{
  "n_layer": 13,
  "d_model": 128,
  "n_head": 2,
  "n_kv_head": 1,
  "head_dim": 64,
  "d_mlp": 512,
  "vocab_size": 512,
  "activation": "swiglu",
  "norm": "rmsnorm",
  "norm_place": "pre",
  "norm_eps": 1e-05,
  "positions": "rope",
  "rope_base": 10000.0,
  "rope_fraction": 1.0,
  "qk_norm": true,
  "attn_scale": 0.125,
  "bias": "none",
  "tie_embeddings": false,
  "parallel_block": false,
  "init": "normal",
  "init_std_qkv": 0.0528,
  "init_std_o": 0.0,
  "init_std_up": 0.0528,
  "init_std_down": 0.0,
  "optimizer": "muon_variant",
  "lr": 0.00465,
  "lr_mult_o": 0.654,
  "lr_mult_down": 1.5,
  "beta1": 0.95,
  "lr_head": 0.00561,
  "grad_clip": 2.0,
  "warmup_steps": 132,
  "schedule": "wsd",
  "decay_fraction": 0.913,
  "decay_shape": "sqrt",
  "final_lr_fraction": 0.0,
  "batch_tokens": 16384,
  "seq_len": 1024,
  "doc_mask": true,
  "z_loss": 0.0001,
  "train_tokens": 117600000,
  "steps": 7178,
  "dataset": "wikipedia_en"
}
Each number is 128 + 24 x the weight over its row's rms, rounded and kept within 0 to 255. Layers, rows and columns count from 0. Numbers have three digits each. The size before them is the row's rms in percent of the matrix's.

# layer 5 MLP up, 512x128, rms 0.152, rows 425-441, columns 0-127
103:146128181121124158118124100108147133162109120106163112093177111128171152121142157132110128139129122080155111103116136095095084115124096108134121095130135102131148153142090157091150117162084117114137102119134150151173105132155135105130080160109150160117163130089129120158123143121107122165119096133131151072130104118110146093122129101134175172128099136118118132128139151106146180151100
107:099134123128143150137124145161100134112119138107122130121121091072194163145147176130078099144105076148178123199108112167152142144142114103153126141143157094136121130151113126108152096090113101117094132125120139150119096090154148104120138154105113114126109146135120151155134192125146088137111127130103113117130181138123083119116122151136135154114135133131134105145159089139107122147131
098:137148161127119092155098155100110103096101186132150117066129153098139079082128106153140138135089129128108091078157107122111141136130139099141129112112121148130114124163133144101101121150070148156115102148129104141143143111123116108121140092125120143134113122162162139118141090132149096145124095079103132162133115116086134129089139111188173136128124123135118127101114142115096101171147
102:123134161112127117120131128092098148107132097120142105139173116085135150163128125064122140099090110086167108110148167115118086115133095081146086087092137141109129104166110159102148136145168140147129149127132140191116153155140138105071133121139131110140179099140123140131173124104143156105113146092133121142108112123116121091128106127128146147077125126104122128099135157144146120106138
098:123102120138113158181135142161102141120107148113135146117149106139151157138097152152128164155155169112080118186126116153115150110124137125139095113106133132136121114138129161142151099173112138185095123114165121159134153130099143111131127157098153140128169114075145088121138122112135117103085141147139124137125123175115083136097103104128122102088140123098129146172102084181155116146136
104:109133145137048132127113135127101135109144130136134086121105120144121100103163139093100130145160126116101126160138085143143118139170178184136167121136140110099107128104092103141173113114147155139156125126134138129147099106139129142175129124088137140108125135140169123137122122132105138087148141074114118106070138146087154124145116143119191160151108133120162133127095170148116129103136
104:161131125115153138206079129143128075118098110162138134133156137098137181085167089114146139150111157142127150151089118143101158132095118121064137140137161081153112117179160141116170120120176126136114118141133144136166121129124110111122136142124121152128106158102137132130152142136096112154129134124093162131122135113121145167135126136145062125146122132112133130161118149147129113089144
101:178156088127095160137100177140145124122149145127123097150108130141125153185093161137119117108126140104183130130120121106107118160156126157121127117060139149092127103148128133113105124150137157174115123104109106141084118098141114119102161116129152112134153159169155146122119113102157166090128129131165134109115123120157103119084088130113146092164161172101142113148129132141129155135153
107:128141122153093124121122108155128121130117145121153136105129169120144111156132138096135132117139085105120124149168174109154138112100173131117136132083083131116148119156109145119157157143172083121137130142129133112129081148175132091123113165159147115107114174131131182161139142161116158161089152093106145130126155144144137142125131094151122109094164144143121101116170110065122124141073
097:153080120091142138107093144124089163147114122115098073124119160109135146122130119094138160133142121081109122155140151084169124136139091087105125109136099161086154117110148154120157127106145114152102143108107150103084125149160115147148098111136093115124042117130104107103148120147140069118146131130114160105129131115108091092120099161134130135106141100145129152152106130129132146130125
101:104157128098097130132130143110118120104120146112114147106101144111151121145132112133157138131083119173148143150132110114147125147148176163146144156152128090129117092128088106082120101093133140120121096124101144114141134135130112129086115074172130201133135168156130168123165129148091100141119167090107136089149145136143131104123098091142180099161071133135121110133124129136144144092122
101:163120100104167135152153120093152085135171076158117126122152122126117136094077155131117105117119117143161153113112107142117131141151166129138116108149160144125080105178171185159116136148106112144113127145112154131097102088112121155149117097157134108135140121142138131116098126149079105121110130129125138102132097154093118117186130105142152095140098099141080135140106105107116165154116
096:124117094149150130121106146127083167112111116149116149140127099113145143181110099114128129120135129141101116110124108143117156135117134152113111140094146127177130136178176103107155120138157148137156135127167140137124138130120093208146164134080139066123154136156115198123098135143137125127184141097144107113146128109116132110126151126127096121134135166137112181159133105168141145104119
110:194127134157135132125131097148125138138111139088130120096178133142167131154151108116100119134134074132130130117158114101097152141125133142160134144120137125171165150116116154129165159141075154127130140137133114125113107125120101188153136120138121082097131130136171117187103156096149100150139092108109128163147132095142125179135111098161169154133157139163145132100131120124147137101171
101:119156126142144082130149130139149099148113119129159108154075165161142171163140138115146106109144130105086132124121116116124158135105152161092141129105110110156128147103155130167144082154123126120126145112132139107130149121137075165095153155123113118090156118091068124135136090095133109148137118074104142163172095153109082116166144119116125126167104106088126143136093143121133118136097
108:136150147083126158096107137094065128106130152100140079113121130121127107106105116129130152096109133122078132166106123150095126076142113145116104120145094133106147181139121109146162116142109153110145093141116181146086139144156140188086140120110149096123131128115147141123116094164116143113120164130158145175157142145113136096128154162137109159107070119132109130151133142133148136120124
111:119115148094190112149160102145143121107118132131126129097154120130135109155124096139145131128155132135127143154147126129077112146174128063146112136173097128101106162107091162119103115116118154085153126141148156126121105153137123088148079129128121163096107157132114166125169058130130142120118115118120162130083132097138137151118126107159152119156101077104135122115133083139128123108094
# layer 5 MLP down (transposed), 512x128, rms 0.212, rows 425-441, columns 0-127
100:152086161154104125152125146130112141151135162133140184121155146097109144147138110116112111126094129117155093145142112132087122175096106143137062090125126127115145126170174119114151103099165135089109122109075135110123115127139139125134164176083129131116105211143132123120142123143126154145125133120191105121141110109117094119155126141114149111138153117144128126150126113158168156130111
101:148122089101046153150163124118109109082121117186138116104087128122154117162104105136114160128185118103157121116173171136151138129150154118122129102119091131127166152152163149159107108081154151152155161108144135124132141129123148139147159081140151138106112140077133119120125126145131118144087142131132127124120133153120126085099121118130106125121141095134147143130148130137148163152183
099:109107110130159102151118181112155114166141157116109138154136179119136175138092119109134118122153187154159093122147139118137139172132113091101125120136109129149141145093132080103162118137128111157136100157103130138157113095152116111116098100161114114151150138133170146086126138137130106166149178100139138115152112146103097146161120120125159168086120138144127121142138160124075175126136
098:100110077135168193114138155125171106103161105135106127111149144134092129119109191114111129111130129132100111146092128109090108152168112112147119102087150074133086123118151137096114166148123111112158129169098155118120124145131103093108142122155133099154160102136125089096128120149140098125122129119137101092142128172188077127115126116123135136134111138131143085132125142132132138141096
093:118124087132170101103149143146098128093107145113118153135127141139151120151119147125159135130207106173154112140139119119145141140166154113140129116066165173133159138078128166151129163101132151114148126158125113109096090115149084142152139094135177126147105115099147140145125157118112118138120136138163114156112146114113181141095141110141148155101165106136138160124103174125114150139137
097:116118156138082084126145127126147131085150126129124124099101104120130117143135136147105128129181138079090128145170132112144160125154131191134148105113077138151131130112101144139194111138137140163142132139131137127110105182185137149119142137155135121125121123134133142145108115088063123094118095121113141127113131133122127120131144095125121144136093106118096096095123120165125114051094
101:142137130120160116120158145148124081117125105129132151114104145130092170088138129093146116123152124129132127168088125088143119116106132099118156157145152152127155109094149150117117106135134110165170131128133141121152136130128105102079107096139127081114162138155087083145151108147169142124134157106091063110122145138085190152123131137174142149137104126131158141137117109098067110122137
099:096150103140179192152094109121145115154182163129095109163119117126142133126100101128179120132140116113134141133119163182140133092097136121150102165132166148098136100147084139119114087144143127165151116130105106110112136159109112146135129139145118145141118100168099147124112101167145159103133161103150124119120130100093131070086143137152114136123132127120126157128080126135118092158152
111:162117153106164158117073144142152086105127124145164104128165121143105126099158161142097159109123170133131121114129144091098143146151163158144109147140152127144129133148123148127071145148109142130141102121118166170131171126148112126189104081136153176150134123141134085132117132167101137121089104121164101114114128135127115114164114128148125123114115094079152157134133140125149162081144
100:126114085085117131123144121133122054147133132149117108134110097142072108143139117133159173115143108128118131126147090117120122129110115145183111150063160133147107123136118118126163148115167155124116134083121140117129118086135162110147164148139100098121099112172128116141133121108155113129106141138119123111116158121134193096111177122115081120150129155150152133129067133110141146093157
100:146097143123136163096122107159129164105141143147121115145158134159097083134114153120095159078106118111134095139151111108134155137129117146131092123156152109107105179155115086101102142138181108156099126152128158123102133148155089127145138087132126171154158101162123142123123149178107114119159146102136146090127164114124102106110191114097114132125138126098114113108138124109113114096177
099:150134107132107146114141112121119120097133144148098148107148164116122139127105113147136142125176129113102158135092114126097105129136146117152150139158118083132161132120122145137108080120114128129133166146101134143141132209132129138090119091133140119131162136144137120150044130098121156113097127139161104158115159124124087140153109136121159140119083051105138119122133128200110136153150
105:145109128122120114146126144113131110114128119156104138111151163088113078160105109120123077103090157158146163137145142093125108153108107101106136106139105100153146106167171136129127106112137115089118094124113106140087126160130141111144139144147171140151132074125197125128140085112143149134102145153141165122146079122135103136152135089162140106150159079100150169099139094115121121136139
104:130143100170111124088108114165133126145118141107155151142133122133130119171096165156123134146092136150142118140079140153090156125108127092106127096132097173128147150106086109148146157160152110120120116152145092126121152165114157166131120103179115130154150179114146141139111149102131105120165133110115089112173130139156104141116098148113120181093140117135145117114169098170158093133153
094:081166134087118111106118156120118126091146097124118154125099125119083119135098143114146077099174126123110137139155153139188112122112129160142157111101120143116141106147122127150180048108182143133140143142106128140126172152152137132160124149150100106129090133116129173124139096118098121139138141122116126119097116134120167101128159113132159140152137103124079152114158156150124153087112
099:081095098123123123138102128124121062156153152119144159138143164156169098083120135183134112127144112103145135153094123149095123147143114087157110156119112114128146178168112161126150108151159098138103124173092135128160137142115125124138158095102170122096133174124125175136100128105123122134128111110162145098163117123184130113160118142134126108142140155119145119135126144146081136134150
103:137080139166200105164145090134153111109127107114118142135149165109098118090121111146125091150152123120112121146149118141109144127172121103151126172124104165115112147119097143138118134109082143103181115168144133122137143097139080120147141115142108143111107165127125149108131126103110171138111148160122118123105121104103154152081128140142103120111091117134137148127126134104154041140101
# layer 5 MLP gate, 512x128, rms 0.16, rows 426-442, columns 0-127
109:134148146141176136119105077085111159118141143086125129144110088121141110154101128088163145106128109132110107162149138140094152129115106110118133112158110121132138078145133111184113119134175152159171115135110138149104167093137128090128099145090086087156112171104088110125130137127106123111160158126119102147139084140151164137179118151101119149132128154140145119134135165108103098141118
099:129124185164139123113130103125086074134102139122114130129148108134106068158091177095115131123089147159141114106138118101146148140112097158131139104121148118119143143115100140112087114171119111145139118159177135114140148097092158156120155134121137155077151134075152119148131141167118112182115125125142132104138104120145123120093175095133127123107107136110126152114112164102138122138071
094:112111109086131092102098147125136109173209129134100094146139152100104120163130119143158135121103146152073160118144104125161140147140140111128136155156135135119116119081158138149157081124149094135130114101148096102111123139105114141147154149075110115117086132127131127115091125139142100146116133166175078128105127145139129123164147121112111079138131103122124129127136080137175128094127
096:133118133122124121209167131161100123124097109108121097147151116107148117096126128137143141097071169115125116079154117162112149121121133105144145092169128078132133142156143143121112104150138117182138123087149164116111153142140166123135120164122107127103129146140115098103172144115106122118131108103124149147080114133138109133124089122100076088115115134126154169190150117144127116137128
095:114093139114148097157104108180074099183123150129145112115129115125096119162169130138140120093110159103120147114130115143141109120105094141108168155133115090108126104122118102118147080129161156123137137101120144105127118153151133127143092177094075122133120149121102134104136113135135074174112105138132117118144116133177127151144127173153134155118183129130166174183133136135124130141124
106:125109148107105167127111099160121137096078132131117138084164069084143151117118134155099116164163146110161133088117126125071093147103143122129101192127136101117114065151135158117148121121133134156143109158149137130142138141098123130112140154087094144134138134131120086140178153135144133100114091127133130152139148085123121106141100105115118124090135095118119131121166100107100111143101
096:154094140112127129171155145084148123111104155145157120141154109153117156154171139123147138134059124111118127097109153077149080174101150137157114093150127119122126099111144139105159118118148116135143151176155086159179091140117102115111138114122112102141165125115106110105132158142141146150142086131153117078106119142154069126160115117133124102108152115105105152137112153102131127113133
108:117151158140185131148151133107132108125125114082109145100166152140139118162120130178087152115123134083112137139133126182120145111099130105133124142131120180135125162115115100110111110137118109165153086112127136145157104121118134165161143143153121104170158180115149137155123154161100102121161093133078147136130099132120105117142183143156120165125148162144117149093091142119140131169149
095:111142146132127129170136123098073085143123105148159089124152146126139127146129137133107134149128140105164119152121106133151135092108092153158161108126128099132119113095149162172110140150115130153119075136121138107155143132053101180129150160148131131115075114062096113121128143120151092149151101130144152126178108112159132147118110144130131140123128129128174130168170117113157145147121
111:136128110122163132127132121105117150134206103106141124117120112102119136124128196094108131161146128078148102116087137139146141125116112096099131119082114105110091124134105145136083155120146101132128090099162146081132116159119150124129112137140119129114131169139118052132124142138166151127156109103124139149106104132101104135155102124080127180119110156108156147114156139148085115148107
098:066151095120131130140135138145130192198146106065143106107118122164116149146107133155121158131128170109128112171125126133136112143111164118115131134106155109153139116153099154159117155104132097124117122141152116123125067111106154125116104104119116166141148162149097105125126116142112129150122088129104181113127138123130141169088165109142158197131119149113125142109127116121164123134114
105:124126122092128111154178129115116146097093142128114150105112152167142164130152167136105127147126123114160101121088096139129119152107105120158137164150128110148101132105143102160136106168104122157144129132126163105156126178115120088147164113059144148171146165147125172106126152150146162113112068121170133145141115090120095112099144079150077122116137120128121138117148103135127135136127
110:095120098107150150177151114109094116142152120104140126186143120125111109087121149154121136091116143180113089137160158127128114137114154136096122135138092098146104147125109097107163128111141145119133128106136111178105094072108139129127120131074155161137079138131093108111122137162100127123096127134121126100125106125121130118107185119113167126131099142148118186174100168163129134133117
097:114091162148091095140139142124138119117143182120099065135128135119140164142164162097153177132173118143097148138122130114139090118074141114124133155171132104096127121091122118130132100107133125162166133137123113150123113085139110118143181144112091084104125120133091129155143108129114108097098109080118143104128152146148145153144136122106128128126149083167106109149102136129094085115111
104:180162112135101172134139135135144127176119154141147146126112112128124154161152104097110143092115137157110146126153120118138175078153137135098132149127107145108133046119125121131126167114129131116149127145143115104127187151116102133154157191100076151134132124113130110123120135132089112114154173088137116111151157097098108155122134136159133137168081131132125134105129090164119131124145
090:151112127175143111146097120118136143118117128150109148111152127096105128128120152158123148149076143129116131092119129135115124104140142121104154120171164170117120123091122152135138125165154088144112122154138082104115090173074115124149126161090140139127114149127141146164112080102116162122146156092158108119167091108116118108125140130104154163124166118127187076153112153111159117114081
095:138099160138137124153105173134096144105126135115165106177128159130150115056155140154116149105119124119108129130129127144138137162124093142077149112099112119126111104096098095153113103101103126143072094163141149097100147106131160134146107115127142134091134111126072134110130122123110117127136162156156157122159151122141148183151148091107149079142108127135105098118113133136171142103093